config = dict(
    num_hidden_layers=14,
    hidden_size=192,
    num_attention_heads=3,
    num_key_value_heads=3,
    head_dim=64,
    intermediate_size=768,
    vocab_size=898,
    hidden_act='tanh_gelu',
    norm='layernorm',
    norm_place='pre',
    norm_eps=1e-05,
    positions='learned',
    qk_norm=False,
    attn_scale=0.125,
    bias='all',
    tie_word_embeddings=True,
    parallel_block=False,
    init='normal',
    init_std_qkv=0.0509,
    init_std_o=0.00961,
    init_std_up=0.0509,
    init_std_down=0.00481,
    optimizer='soap_variant',
    learning_rate=0.00808,
    lr_mult_o=1.11,
    beta1=0.95,
    beta2=0.95,
    lr_head=0.00798,
    max_grad_norm=0.5,
    warmup_steps=200,
    schedule='wsd',
    decay_fraction=0.824,
    decay_shape='pow',
    final_lr_fraction=0.02,
    batch_tokens=65536,
    max_seq_len=512,
    doc_mask=True,
    train_tokens=275900000,
    max_steps=4210,
    dataset='wikipedia_en',
)
Each number is 500 + 50 x the weight over its row's rms, rounded and kept within 0 to 999. Layers, rows and columns count from 0. Numbers have three digits each. The size before them is the row's rms in percent of the matrix's.

# down: layer 6 MLP down (transposed), 768x192, rms 0.296, rows 694-762, columns 0-95
# up: layer 6 MLP up, 768x192, rms 0.303, rows 695-763, columns 0-95
down694 093:465482452499504505424498552532547484566477513486455451461453488599473478468534488477601491427410558491571512544582465467583506434464569526414471571565530544475531469466486502561426484548519466511491496440469523492460407555456572507546538613458467508511564582458491531510421597469503449441
up695 098:558594434551571522441458434420543421487549475501519460612473537503520470581441478565510522517497491501436489616506538448460517555495523556533493609490452436558481511512545538512482513531474445590468569433492537641562492575532524597482548583517515457512475505445561555425457410471492407517
down695 100:521528561547466505505450459563572547557616525521565493423541495473452537469541527521483487484459623458507541507479460520490475437515591534464456417502483485508505548588455523505570575500519559505543523532479440483471568329435469534468440575559504484464519452522520471420549571456418530463
up696 092:530546410545505477560509484529535473521484509488618398429495335410488427520523441432451548504521500586457444471538587534433477427490587576451546525495485485512461501492478527543532459488418436533499488558543561528440475476460491543497538498499446568492493441556465473555552566602391520481
down696 094:443438407544419511434510488582452482453474501468485567499503505481546397487518400571500528540549488417499560540552439450440527445501551458522410491538541559465533587508532527413530549425487537486553505492412569515451504628543476558504519482509472424434474527440472558514504551523540577516
up697 093:481476569437467539410483491420492386467534462451559510544474482497446493515505560453525492452498519504520545559471533530594419415509443450392506441463547543470548458547357524389531549561471498465386485472459518493405528494557457459438526438527515575424478421454430514559519585517490479478
down697 107:522552563432572583418588448459451471623613472486434479519490419507543537508423576513613482551384532488499523583466451533549505498485437466594509558467538532518560514406540523566439482497564412433495581604557538444517501546535471489555482511497491522362522486541488514545525580493439491479
up698 099:454531437567515444540482459511463556520473415592578466565464429478512552448427534548483554550439514517431617537497547469604441476551537481495507516438455501521516471506546452591572506608483548431495496487553524487511530523498478528431486541422416490520495504520443471488494527512407441510
down698 089:521520568519493531504454473448543488586479491416544503602496490450543448475519478549434489492557564544481513439548408501437601426493553581514574536505485485378502505570434473474568548467572426639441554511525492556512494465473567529525519530416570565575443507498426501540517392436476497552
up699 098:402498614503569463539496447532463470473499394509490542475490517529567460598460578543515496478533415502535510598389537518457544434493514429505407546539470470560405530487398447475506513559461453465532471517492524538470553519569523432516477493627474531478468564606484503526431442487543578369
down699 110:522400497494501501582445470415469561508480517459566507540567418504513530487491467502544494613390501403430501555435435537514518509528418587408443389523530466462601484466484519529499485565422509466515551542524481422396492485510520474538533516428551534508541475475522516504495520557509475591
up700 090:527465524428554455555486486457485497504460537486425453497511410481495465441454477606403485517593593444488533469491526537579546543486445474590486503488526438536531455513453505471414489541532519513351541535618447509557480463442457504551517482481459528471461449485583495499534416487423526382
down700 090:539579495569501476421535500454473493483515484540559492462505476571477548488547514574497470486412488573518526500505541571518536431495522505496541576468492537428541568450503437514520479487484491501525493513470522515481522521418581441579557515461522522557524532509404580458483589420547436500
up701 112:548493506533474422444493488374510509431562552514531407513443501486519461514480413544538478491550580523476416484462477485487596504491502490547497532524525462454657508529398501495492462446522448506589492439561536536588415494531511445444554444475415453480493428510541522488554541429454498536
down701 114:470510419486533559490479537499513523522518557483539601553387455601532467487532491541496531380535474575511476375538499469602409531505436506433536541438481523527447376505479428542537489495451356490535449452532439552526479553571541538491474514520401534408502505497543538474453547454522519434
up702 100:525535340526456448537545523551549532490451546446513481497514533473499464472627391527486447449527456462615439492564526467522536446498514546488509463479536475485568445571495468523534500514548503504423520585538503497506587539524478469522580477516451501558507620470496536459632477500392521385
down702 111:550541493533607501431471606565576457491478597480507492472494482486530507481482670500580542468542523533482485530467466520521447446501466468509439583525551464491602559590541556518475500555546498539598454452460506553487442439473524499456507419411554504543571426430527497421468453517485595468
up703 112:540520508545579578506522550501521477512553497463445493405554544470443535474535555536484430508520578538543521574523435468561495481480487430446401429530415544406524540514454559510467533434436558445563528544515447406503465529505590524479522480531453471558568478519613496583459415428449448500
down703 115:515531476491410529453529401585480545444462521517467515452555548446475580519479509456445518478510534500474465440486520525468486547454524549503525457431609524582520488491478499620535548543581559589486494500518570496534564501477460422526552536466475472496482441506404485472537462542435543475
up704 091:590496366499398519530448482521518503505562470463423541470499471424492440498494492470482411524426567422561450590491507539508531425481439463483483534522428501489441602470502492505565440534545474484443485569487507481454527411485467604545460515467481550457535564541530527459456519414600514529
down704 096:430556483469446503538505590479568517562565483549433424557558451547468450523591540517504612566532421613564543501459492478417466448499500534473533464449508534532429440500522455497449415514525490539562522476438356489444459516405543448633552514420413525430495544450431565480435461493522498559
up705 092:626442546501458549487583474522543410470454509429553483456422424459477504470439469426363468546499504483632519538449444454469412503534462504420469461576522469489497504516496553453474488548500546420505465495513532554546471454628442459450616554546472453541450452455566458433551526506461533487
down705 100:538492489499499470533532455473618532487600426494497438507669518578433534534516498436411557530502465513485400456592544501579567577496546534547529536470470347457544525399478504497539551540524519591493558436460501478609467475498493494566450566486552476577504473471497472586509443409620525468
up706 097:535565521473484410487596453558487537600484474474407550521504503465471517515467460493615547474455513498492511546455504540477538435498518438504369484493411457543425402531496474472508498546478524498522540497491416455529512506472485485391536523676488493484489529588470474522404481570525493481
down706 103:485459528408504477495465545474382560540487506526446478496522547514542512511498381454621450512416418539557506505439572476428501467377447446499583509603564445546525470461505468450477437552509468456397478567467498536492506493382523519526520494525504539517443525440517457463547562528455522452
up707 110:547477473526575475561496513479520453461481567552486432548545503491479462416499561488605530509488410486549556572437488445503466586503468546469521429518479517452437504423464518430483525508450551449525525501495523436608499552524507508434542533505532555515544486584605519475612468421512532497
down707 097:570520487474473488433493496506534502423483518509489397496490397450470555521507534465521495485448519519526482502436405504546557416499516542590451509509512437518565653514469493470614555495524479503543512457506526477536507502471485488625497487497541459511533482379478499535608387585511547394
up708 106:592428424427553425503494474490502390464529513544564433494602444518469499490435573476553530460591555566579573503483515455557506535535445518449535397476491494521515554493511471506521510422442498567482556572538485422519553626425506481375470536474544494491527549472522478554429489537517503504
down708 101:427512469624554502458467457520483515516516525588535486591451554578504564395459574469451534470420435411544499494595500447503363504506524425508547454519444472452523529538500498490399590454459519417540497522495546481465488537461497455437550492440490502522448581514559478500426533495558575519
up709 091:501516565457486494527473448484470512433608452450517573471451596482547526478499491447506421403560517554451471501514534604567466492522435515541410401529428522499504543442517461561587584369513455528513576502518489387506596481488498497515472444507514542429558513516504494556568495498484556381
down709 090:529546460528467511543527529532566490478421411428532454477594563559489478489527434668477509460537541508513494498570485443481491458558537476506524514348508536559435437529499498461439562430506499501475460585443507517442465520541499434562471554417544421476481451544516417476437507495598488455
up710 099:512468574486550548426469441515589512563520474511499490495485515447525468510508521581493573485474461492516525483539519467520513476592514480498512491478442552534492581498462420491534516509430497465422453454512406464551520439520478588519527464457521554593416559451496502670549504508532520407
down710 089:498440471507437506540531490490441490452541526542490566609563532471532542485500511482482488598601491498548433645462491470486483444461486490471580516510606454538457483465472526472428575515575627478550594465465501508477452493450512482475478528508513517452496394648414480433544466557522460494
up711 099:449516523482525461605574529411504446520451426565545560499459520442506577483404625609467539489469405493495577541553479548477444523515525460530522595447469556539452538415502441472524466574494536557498643659456483521565427477454473504520486468528490516448510489526480590500548478512389465431
down711 096:565568507490421517406426435451581540515548401477492433494551504444445553529472441465490543451482535387485442511440591465454459506460498521550548510480454537484483515481455492541571560596477536465505521502572375428483474510515581432431458528632507460443572529427442537486477580518475635475
up712 104:430549487485501466580459477490519548511460503594477478421541484559453422461463526513513433442492455521512565512402443555449518432477495555470435476592528574541530512525566480450491496573405465467554471609489399562466564464533574526408560474544482508466521540477529378596516556466487486566
down712 098:555465509557467437607529558512445384527463600512546489524538450595548489583409590514448485584545547531565550468460460500502506466475533417446454529509580480504439519496437578578534493543475554489527550476545538557590387455437463545560427502509508383477507494606460528477475560439631504488
up713 095:420456514507481598567451510402480536499540576540547535506534479521470458523505511553554551556479504459470467488461560478474400508445427523482435526458455501666581505557512541454468479546495552502477524454523460485449412500538559516492498553463492515523514416598424534488509407542426459575
down713 086:465586513490526511432463455521431505475471553523560587494571450456575575529537518506484526475449466536518504512510336549528519565546465435583564574403505410458450452589490515474564572485500572527487539564469553516481468463412486483636550548558560565433531557442463507484552566470587610498
up714 099:648536503435457521463471442557582476554520520589534489513454485490532457483617498470502534457498489497552579378519561470501533477519505469537549493515456456508466470556474509428516577503461572477432450513533443494509536429435487566510489503553498494592488520451446529499538482499518535537
down714 111:482456481476507506601468430408435506435439481554497503480507446491579524618514460547471534519515499544469485460478472483529459558545565485529580477510485545520453493556412465466562483454454495524537491510414416462373508555508348628561476456452496478502480520455549432431558464482543512474
up715 101:485535511460495428460520379485480475547486484541476576524588535501476513497441463452542441524576466449537413574444524469560463428511446469529447552459510496508482514484443466435544613464503406379481544537525526480514470604487527525509509498441522534501538517493431510567548475442547519486
down715 094:472427407583464449534470435472552481513486479447513447488451442509501493466565490545497532563464606554492552480525502539560461590478519519440494457495456491466459509471386494528448453522541570559586450535494421576537470450499382523483436460523510419578434440472529521609491497487443478449
up716 104:496512562537487460515434588546562533405537436472517431537491498501498534498451604416512453453494472465481507494452570510581541486438452488517378531492470376515545489505582555450467585409514502532553480444431429424467539473517460536454510508548425541475421423472516583507440440514505469532
down716 107:533548415451479517511539552461513506456495546492548561438519436516426471420575567536492487563559467486477417526434580445500446519523507500412535535488548501545481580636495491498547569566517430532495478556498546446463520560416507509517470445369458557517481438545487528519485568494486489505
up717 108:516444478470575496595474524465516462471562445516556532617511458456395435449448459456448416529551483526475568503526546516480506544498496506467521506514448555454505449494472511547450530558507419483520524546461573461596482423493410510520495456471527622600373567515547607543556462480522472486
down717 105:459530498541474427569509618595461480519436511515484560556509495431464483518500535583557472561476540502502522472535558456551387483521401491437504527498538447476531442471590443508499528436502501509550407564547498467568540441489484479523497602406461532488453459531479410479498495531475578509
up718 093:562484453418479413438534460458548499520466504522519461405478484500501502476465534521551569477534468516549536493496543467520526592487525506521486458449434525439545467455511403496481530488577608395585557502395536457524532502559450465449505475502506553458472511532508560452483533543537479454
down718 095:535518416455518528541505488603438430485503506520543439554585473476532500574498486496472440441559543496564486470376463582541493567438568545511530481441470510458533481549478511495452590571467484461495491591462583487555502380432572454487490484553566468455519544481522581531492470513597417513
up719 094:544500435423553569523525484387494491533567438476468408469567530498656534523462412491567483455513480558514590571518489487514520522474537591445511585501426404550514481583449529455545440476563525465446500556477507469491482545460414516465503384514494548540477524489453504529468554588530567496
down719 087:496500467613509464463442533450516517456484439496507469548597524520497453466494544529486556504463481551502417438464416529581504496499481499590491478443542493417429429521468426557502483524544422446520543459531544531532594507535567379552481524523569492386456491522548515496520345457555473505
up720 100:507421432464555531503470512559485469576506507503480539485485418428421443504520539449508397468463474514538548486379561508472542379445543631494517531604471472551631479522562460442487561487401572427477450554540558617473512512576432503538567494458481493538480562424491470409444521520473632448
down720 104:496478499499563484499396601435450474499519539532545503466485392504514548499406591602486534534512552523443413515516585513500424590485463546443512470528558625429468523571492553546465471555572490526549505444548542558515543487525460501500529446561544484468512515481547487573466499555531515523
up721 097:512549496370442509450472506478487569545490467482527550343489383491488470459561514481448453619523506387509468484556458360404528558538500428519419514505494498476453467521609538581450491520565530438619494459506495480463476480564429524397524501461492454533514544520445533584490549464549398469
down721 105:416508378559463574492514482557467478580469427570548498428451461530384437557619453518538551521493447523566528449516469476444448492472535556477517534470494408500556490471474463502505585503455521516594484451536353403516426513494485496534550420467409517488477524556515541431490581500498493438
up722 106:513446493577599540414483523496604538480524514556541445604490519530445481531501466524493553491450566493564481508422483534480518482520444521475479573495516600578527556498431433562452461440540522451531488475466526558504479443401487442542527427421438471487519592510446549476576539538408527504
down722 110:502472498511511485548523513607555427441535406495519418591461572531406578478501446459595512489480541453441422471622531559528458564459449495557487492489537481473554471519516477526496628470507515488413555473456439491521484528527501555524509456518501506557554545452559458531560448557565514503
up723 102:471467617434491452433439509519530550495398443454434471499403401472422509522515486482562484460449523465517484541468528460510497478442412454476538574463460520536578556602487495601490538483494480536481446478502625565533530510504495497477497485421595521539547514407410513440607491534489535573
down723 101:466500535556453534492460491510494550566634489465523418520494376499515567424437525516505504484615390478460467451519599517435532531414499444575539489504528429512477496504550492489490484496452528444519474472567514430508555456532546518528544595476558466528507536568545467516522529445454536534
up724 093:495466518503466444450502501584456537513506527496429468468468362525442484421444400595497470494428458491495525485520444495508415539499490498504433471536463419542496528515487549487513484439441445539534446502451462398464493549501455564467544497473468538477472630399396571449606466493506566450
down724 098:447621504541423500464563479456512422575453413459479538493574554458546550551430488555460511456560493576475497560463550537557545556452609465474505514528575402491398447492548556512507560511485596470472496574544519429491435468474560624434437547529481579510475464555540527523472547467466511527
up725 118:522472401568469501547447401502549528567509498437568465556515463558511484482455504581432560528524465477491540470548564531476568529602479448469472517479552498372481485418528534470537466473481360602457527543450576616443573465507502482450472444541529555499485473513446561476411503502599505519
down725 107:460557526513489472373444488450595480544546589488475507525455542519445535502501406519489562540570502473544452497386499474547581425527447464507576477522530539575473493509439428487542566452563462483590466514532480554490494572542421537513566515520559515405538429497501554418456540489551491596
up726 099:506575534541477516579479514491455468547424481493460646469544533573492511550508425512554492500480514564446452512561485499445530443470543404448436554471508403458422495512395406580599541471526555481458567510523540517511521436513446495460445515437527453528554530476508496503459426543566506484
down726 089:481612534480478524450460521516534542560523494443516420404553498554489513548483509511447553505368492476456450526528442603573511555522508557522457435558504591545542468510548418525481416523484435518547552457500548425506460550495494533509496443569597556400523434487473419434500496408454417402
up727 092:558496436519488434503506521579554480551455535483627461459466564434494536521508550414506515498473475482493518609559516515483424466553441490583469476578445460548517540545545500493504434456471490445437480584480525463446532471489440519491436403448364439467466538484442484525483522536487520536
down727 106:587459518524503430534419525473507499448490510444489604509483449424532442445516587511394442467493582477463486424520508510522565453502476515486503513499404626527447538532562576480492423477475444564472557521492439591419552536491503630530521480529440487433412443457631552566523573507479454424
up728 099:555492467498537477378532549540551513597516538489565511480567507554542485525518506478546515429521476528490519461507468500503622481585603468547519536577439444566536537434476500495457412519521489428557481540512668477552545453524488565523506462462513434461550535516480594473467448511441442589
down728 097:472456475449564529555386535518547467436504496527555444489534546457495475532568488511509535523464466461482479423488462450553480472508490550596459456522492467452512531485435442486557509425454522476438508467560576393534544440583439479383529445556505461547553546505504468519499463461420568498
up729 099:496480527560427574490519563485436472513526464569448464524463468489411514481444462429521502424466469497533454547465475539524546553453483474487468501448487510515587460557469493516440527371532491492508548492539529525411548466532496569444570547618477578455506497471336440535477521477471539429
down729 103:369472433562458566474523574554528562569417557494431496498520552517480486524483542540557494528509450569575551431488471560552481587449557467516509515485492473464576494564448460478491544481539502531466553475496453417464454487539583517506509556496485458545571487528631503488573454413520512491
up730 100:604528532423520519573501504493447506446523526564573471447516490532550550388493494567478507477421476525586544504399534466460391509520505510541516433557478506508569525449491411379504445516395540566509588580411535503494507484469528517574494448435513482512421436523550604489536491487482486487
down730 095:496499498509478453434453502448508532471534388448384458622513509512516538560540457410436537482548547463542493518536442420550521470460546484458498544530496583556547536511458509505521565548635472423520465434595520492476553465539379527487569470600506458520491573509477461492456503440535518504
up731 095:527535439545471478513483519516532533474543459589538455518388563521486460531487469454475445478516521529491520574493477464471492492699486477493531436465478551504488467495479426504479536474539537491587480425449378472451518505481486433468457494519477503456531547518486506533418584519658463493
down731 103:471515470435553501473523531530496401429433457495518511510513475487496410469536464563568505409534480492508619451556431590482474480432572547536511470511523523504507544438572508508489506499608625482492550496432479459500486559554407543514542586549436547467444488438492417561464553604401476474
up732 103:528464474517502430525462484541492546450513420451420558508520577539552551576447408556524616387500463394497561506479410471479486502434506493518474573483490537472520645522531533580549449527503487479446468533579558536485499556532461509531420575535506439530565479401470514480498529596480590482
down732 105:482491530483460573573509455545500439557525463490553457427525467523541443554555500525480462528449504530398514522572557555442533393506569500455558497475483453512446431517497556505444638515488454528573566483474436503486515516405433391454459485398451480574488446578550547481438511463536430493
up733 096:541421460476531524518464455479525561561504570534610551506521536493528607529347488498565419548490472483497514488462463539467483460565410445438482488497456540559444489511517562460520513596520538509458490437474555526450576482595497471521524567517450426581505502509572506619525432591495471564
down733 100:580479490527425482490546488496513468449537531462516425434501469493527462406552523527438592505428499515521457507498522469487550482462367580610555517552410445511525540521592493466428386605547510423464426518451479447458562594570467409483438441512556432449501594476516526492488547568557561430
up734 093:475477431533557441540577562438512457527473499634426478483453504517436478505456458533514536510560435457522444498510483465475522427543458457481448529515529499558461589597486540486537521452497427434493534477429532565402446506557467395519425544579497471397542451455462562548448519499512511450
down734 094:447481503512466462495518450442468367451451458452505435613528597473533492557424553583497452488436584403468429535527532522530411525512426521499596437419459507413527609575471549425472566527499460510516548465524544501477510518597516588429482508553503453538532488464450540480509421514523464468
up735 098:540531422467523452504510496470461460560441367606434471518526544465613483498519533503514504583498608427450519492498507479503493473612556456482546496516513458548475484375490408554439446491445400493557388477432513483490499479569521522402556577471449491549502497406511471495471574549497498525
down735 090:540449495539461569480520464473561552503482483438564510459549477505463493469487509516588534395532425596577529572525514525514469522528505454540497548531475621487494497607469488521515537512551487530401529485493492538422549519509451509592444456515494502460492503546538465574459485565492585494
up736 104:500548507407450531403514515560498445584517475516501472480523559607452507442472487533470549493591481561576463525555613466525582546488571502422408510484488551465477551472569469489504580559534416467592449509475516555507498506498409531482505400430488506485493518486556470540430464422533493480
down736 099:460372392408532530497480513432565443524512480462447368530593647514449558464446497428427494508484535448493473533451528436580497493479421505489501549465522477513453455534534489596446534545499424472459412421535553493494511499493497419498444538482493639500375435501555507485467476438491446507
up737 113:508555497476545443487473501568432465522501436510399472462447443551584459518503507452557471559548520567559445508500528513509413537516495553528433453384527529482562496559515531449535484481499568421462503459516532450582406531613462542626484515360544511545558640547526499572397537432543530450
down737 105:505574482533478558495482495551499506401439442492595548514555547430507533459472497471584438386503613514499447590444357527495557424439482520528463466473552563402468437418459448487468495445421529500501494509522542471487394520471538529524507408482453527499518446571580518470447516539394519507
up738 103:512601497505549513479474433583519618476540551547448535422486418491471477471463456434511435391476432490595545538564503464483453518565548473437498456525463559494458453615378552509459509461520623557491533530457515543492521456498464537475465573522546549561418529550515449531448485441533487441
down738 101:505563499428450462583478463533535434515460523510551477461520523397437551455517520551484498435475595535491509407434521512438451515424449500469525553498597524431582469507435460575480562558482560455479520490588574485514454468476503465524440477441445428471467467582571502440478487403483508543
up739 097:478509433539508445490419476562495462578529516504453543561457415539462545543521556474456517465553474479591534569458520560527422479481475455449534478443406516501537497482452460458496586496395555495439442578491445587600581520456615451501449521512524466525550508582545544506461459462503552380
down739 100:493565478557511571487506553486386482480498514523456414469447551518506475512450574412370436481464474478577416448477443538540450433477458496483407498552448498530523547546486472565516501423524423466455458489492531541500479484501391458527501477476510540475496524487627477517571459513486438478
up740 106:488533467522471577406538507568452486542481474498607455397440445517486610572584534451469574495510438527536639427575526565483460461588515451488548469578532511457499543568433531542529553573511553529427517486455412442528489466505528538533457487488500489479588582466463486533552467507449426475
down740 118:463501484435489514405488458440545473496494494518475438544337428442473482469469561447440562543420391533451563478548483494523496503546501497441468525520637485611553537496484550502487530484508476379537521475420486471529507509477472546562455533529473500447505476496507472566477440518482454513
up741 100:512521494506502477389503505632487441497519413597545526490511353390485491510469565507508429537474529477550512439489531481503565516458405611493469509607499494463516544440530505434444465586557538549501478467523596521481534496522546537470480478528431521450520402463473496493443527513527549452
down741 100:520405541450449558553457382473520458505453516483530517501514485551526489459585473555397593533527512625407464455516388574486401408490452512478598510515434626434597483474556511537468447530464494525592598499514464556540542473450379535620493625536505576471499515529495503515572547479496517473
up742 107:472522539501440414401591499591501549525498535443524577472522518535458526413462559499481507478576505477478536462592439522486546566528525504545434444514525529504486553435577404484497441541486468524485401462492575492641585442488507570553512491512426451525465563467444493464448503511591552419
down742 109:526393483611555549526497434457487551398558480490519505493439392485529536530535599616499563559519593521493444527463486392505562468414503502542472516519488570541463500477474516491500572462530525558526533487460534486528535451485511504465396581452465423553514522529479473532494542556516434490
up743 099:394620511504543405442577535457446495396606545482486499476445429473467505555481500560487371530459561452455578573381552520511612496551476588452521443531496516457505516453514562541515384501530462417456492599544521542489474524508509485490469518542482542500490435434545547545585421461365424495
down743 108:572581614529445560559555403554452548414486539607566533491484520486498531443441517380515464499494410463601562539533532474504442494466475487577530505542538450539523491513505389528464565447503413489530499522452580461429448609484476380468470470507468530449517516578503469508491478394459590526
up744 107:543586412596531473531521416478498493441509541554458471468442458587504540545497466543499553532526481596583464535436504581494498488634496504492402419474456427537493488530582502477543481454505441541540463524616433485495442443524440515465456486464472464513513512493535468512499562486502401445
down744 109:499467496408441522539493519476486437588533487369541552446513526495496510596458513469389511472449417500433513434559515502486432518491500435469529504459475599479570571434511491468387482549471525540375526500458538494498539516498485488511513518534540522526433514492391521568550358506481470525
up745 098:460471551507629481562433427449480507539562486503548497488479515447478512547519473555392601450453492475497506548477523574475502430553420462482552482554473546448545518487566482556403509487588492571477458481623434494586477379451544475420597466468438497526497514505547494514474567539504483422
down745 096:486449519525564380485516508591513456537531435459472526609550457623472462525546541492469452485568477529425432435424552417572503493455500507511550477534520593457497412516511561553512539518452552465437415539507534450457534527529561488465528557496480453446553542470433550511571516454551459477
up746 095:497652485572478514450582534502512476543515510573507470552588470491396472494529456429442593531505563567474563508607564505547527488537489472479557528507508603483475591502472479414530447526464500522571505534491440529548589596509476450479486589526528519518446481431537562569461458516513579553
down746 101:479482535528546447385463479515520586493570519481481517470575561517564437534458486510652458521502574551485520469470374496456450409540479469464575371483562408524428532393496400560439477477468501492441454491449481518462383474569489390523546514517561474565487554508513569506471552432448546497
up747 103:555499457576530470480444434463593530584446498540527527545519416483505453467477437515587505542541531459515580587450596521519418531464481544442440545497411488492466452472497474491495483526461515414480416524573512542440435573530512539468616460601507521515462485517447424554464594488538510571
down747 092:481487514411505506535481526597451576537525606508570506443584434567566577444445487493486543562484455489498447525434444440451536565512610506492459499500529501498532523488510586505586532474612573502547582442446554545457484476531494516535468476447522485489520467560561468441573463551453440487
up748 095:533551458534548531593536504484464396514439469596469510490444450482544426485570461556489606592391586464473504604523513525518558517469493439509500529464433527477468516514442461578509455490422420466494475465416440545542564551505461570498444560495571511556427420474550568599364440579489412469
down748 092:502515524419458504504507539456531460562503492410602490517470509566464500517457539512537496481557525503547422571466485421490413539528461525535567602579500525481496472561567546513531459431378462446472497490486512425467442445477513550380428500409469527482576464573566514491531616519543536488
up749 099:569558426452512458489513540588500525547456454474496487519432519516457526479483534433478544555423498520552571503571556381459499520568496601433479490478437585529515616465467564479509427522499545516464507592446577511439468461622430538513508399516475438476537555535490567414553574520501558505
down749 089:489575554569474551531542491625516582534527490518540560478551492500459560405554480560460513516452563485483468473507530495563583476557507511483511489510482530467533578617482494540533490489466464494465508460515473520552563436548496481521463528513547522479491463537442643489520569504471452452
up750 111:474394408535421442515535468548509499596534514508456516545520461390531494545594622447447486509494477542408509491467492390572565470470404547454518514420421541499505586550445499527522462468523579517486483527474522504499492511583654485502489493491441518475542531533528485535457525519469556478
down750 108:512559551501443531413593589541526433477388449452596517498524492478535467324485420473445514527504489503589520576508496510459518492552513483546567554411518460542536550464493462504533513498555389527602557607461472559512598534465355498526435431518516484494549517456405368560436537507433530579
up751 096:528492507527504577462465482571483495554415482525459549485558594438517396410532465577531573420506474442545468460499446496493427575537488536517548521628471404477536516544531467530426532493512480555560565431490484480514479485494486462444595511474595518569558517423486544525477533456471447522
down751 107:504490513578559460510522524438501377528362494473409452551531467471477438491429516473513493482480424539411573483501518528459448456479464473508450453464494475559439467527427500483572493600576444407492497514489495576531484588547538496489570606558527449506498466515502544528423509470432531483
up752 098:455518505413583561436562517431489385502511577512452592503495566600534482562556497526499413457487540475477497494537428434456495457415519465512524441433586565614506447461422444521572332539467514493474570529525530519489494469522550508463449453450522493451476519516462578389517463512502509531
down752 096:564547589476447521533503534518528496476508538451532470431503415418483506436509511428540470525528474504507587535513525538507564476519532386470468483493519524537491506495537489462424480494529463452599453450436478436477578476415358486544607519525492490469441549446504507486488532514512502514
up753 104:495496560484450543510410456442419519447532384461586428606498453527522485593448483560484486494461508491459458588541483534399592492536438447490528447511439542553526596441537470511557525503517517487560513482561485470492551553468572455552526528466532553548452493488456468494494531471490497581
down753 102:560545553559495470470437361473457428539548568521442427509470561493532472451535483523546535416436607524501495490539503494396571485543478481528511540524511496580495456413442487544462456440396504518601490528469330519561563424487504509491508475542537537510525541510516496556578515493496559560
up754 100:449495686441517449401495523412536457454550537471551455489511479496545465600556526509427566493518502465439576425427570489476435507480456505404456625497469447526575538464436417538631480391481513510539513474518580508526560478495495516490459547507537442485430513434519569473490455441507520526
down754 090:469513430553567459486489396537413491576421471494433559559489506497506559443472448507558424465365523508582449535489456479502496513529503478559531466612515455466489523564490534567582434530529517417550516502549558483418435518523511521455499464515480470410493437488538503534499469493492437480
up755 106:468550477475506518447487511420477527490467472528491505525443574463514516526466452460562439431507539456438485543581403538582481485562496408534517412434411577508538531481437499546481473465510596506547551563623560465551451549457485492482549553482505502595586594453507475488478509504572472496
down755 096:566408482541520446475516410525540495468496458472493517544546529541443588539522444487366463583409590399486441459523517454506433475475459560479386526606570502432551480494468398497448461533483486583443474474419559480495449500520544480495431508553475519448484374520509546511541466530384508485
up756 100:471533525476482514563411450505477467392469479469553470451527481468427488453579534446388483494495530552578470489551471441551534576509486472487486504424475521414531530515493462480537431584470582568570515514484499537459443538483445604507535441573493527522467499509500503600430482541447412506
down756 098:507466514504524531507565507462492486495529551445492616424467528528537619505437444464430462561530492555404538443510490472450380537579458506567495531487479459520533507448512558461571555522528542486517481506454488482568478480413500500488531526481468544509505568493544463574481578425330470529
up757 089:531516536434519473544483469464451480430474490481523467525482458500574513470575518480564433443566489514463443585427462447483522557459476482550418477500413471617509510419535536464454530500492410400545482549502469423488520471424437503432560416368587493528522505620473475532502473492578616529
down757 094:554444439494526462578530424520491505464504462497586442424369533523481493436527548582443481521370511461445445501484552464516491539436541465418455514512528564549418502601511550438557563547534517483476507421440511510486494522380444461383487546505454504557488460536390550615484563532516440471
up758 114:515536470607534472515579551408460483518512440418487413400487521512567501441433471542489475386449506516395575490460474550430489524487444446534501522537547531592509550488454601377519476500449484594556456522493540540471541483467457466549474533533438520483422644423461575470529568515444480485
down758 097:495458467453551523553489548489528513422555531493539470576454521442591415465497513507517498586503582535548500452518487475435519566395444461470503497510528472507543464445544607529500537551414363449463476479450483479486565556532493588553577423568437594528529529475477454480508505478515480576
up759 099:426515467530430507516502522574450435539552525529415536567457507524510497492479528594499514405511550548423522520502487386510339434514520489561544571486526486594433549540559486530441494421477521464500569529428520513572529492511478441510506484602520442427472462502571517530469558502432566527
down759 097:517580551471488561425492548381474617477518500476536560376606534520567441613453485487434438538476435518492470517507532545542493467456549528550544489499566492503496469506381534476472484520499465434454528563488547595570452517521495497452493591334488453546605485499444539456491544477469444537
up760 102:491496558470420425561588499438478445358484549454545425442472523414486439509533424546436589480521490516554510522465607472494534523523564523499459482550366473405416409451493420429552395441487460518448410466551470585498516440582544500555482520547571483556518500437531458508497519524578517505
down760 095:519508553522492508398470438500488549581460471523468576513565575614569555489488471428574490520445502506406426460493358528489488517452411516482504429420568482396509485481455587515499503507544474524542622563471429519391433541499424519581587497440492566478527417454526574534426515484416495514
up761 099:583590506522539443426459560537508536457546496484484447494466505532504492489522487603478565594407477474450498547421448430469563545549485587510468491541434417481512448487557505517475467497489470533478594564600494419610452536404452530392492538464520627601545525433506563462494525506459467520
down761 105:545525506464540479479452595495497553487444465629482492459506536443551555592436485471513484529502634605485519472534458486483477491554462567523487521520554477526433483474406427483514460412513530500519425543510506536526515640441490486545526555505446524417519459518426578493528518490497532397
up762 090:391449450494492453505494549465541443380502477474455474484429494418461440439526535512523540484461541528488536458429473580504500495573504502532506501583529430453534500441460445474491579427502517471524544473435514544472550509533555544521529474584535561453436573527536521393516544522493526510
down762 092:538458459561494480581460573513550557449508434456566486513489480472456426410540483492449567493501530494498432465560518487597527469446552551575598484572518544559556514383562532475516506475531554483468567526541639497538529548446396508419453512422485587516467472424432491555454486530507584573
up763 094:419463496458524409418432534551435592443434558554590577565527547462411498441551493454558525469494457512531588393478548579534474466514485558514418364480586537575509511446541531491526503502483447505375471466478463580475532451517545487518570437489481476450435498519476483473418539563513535475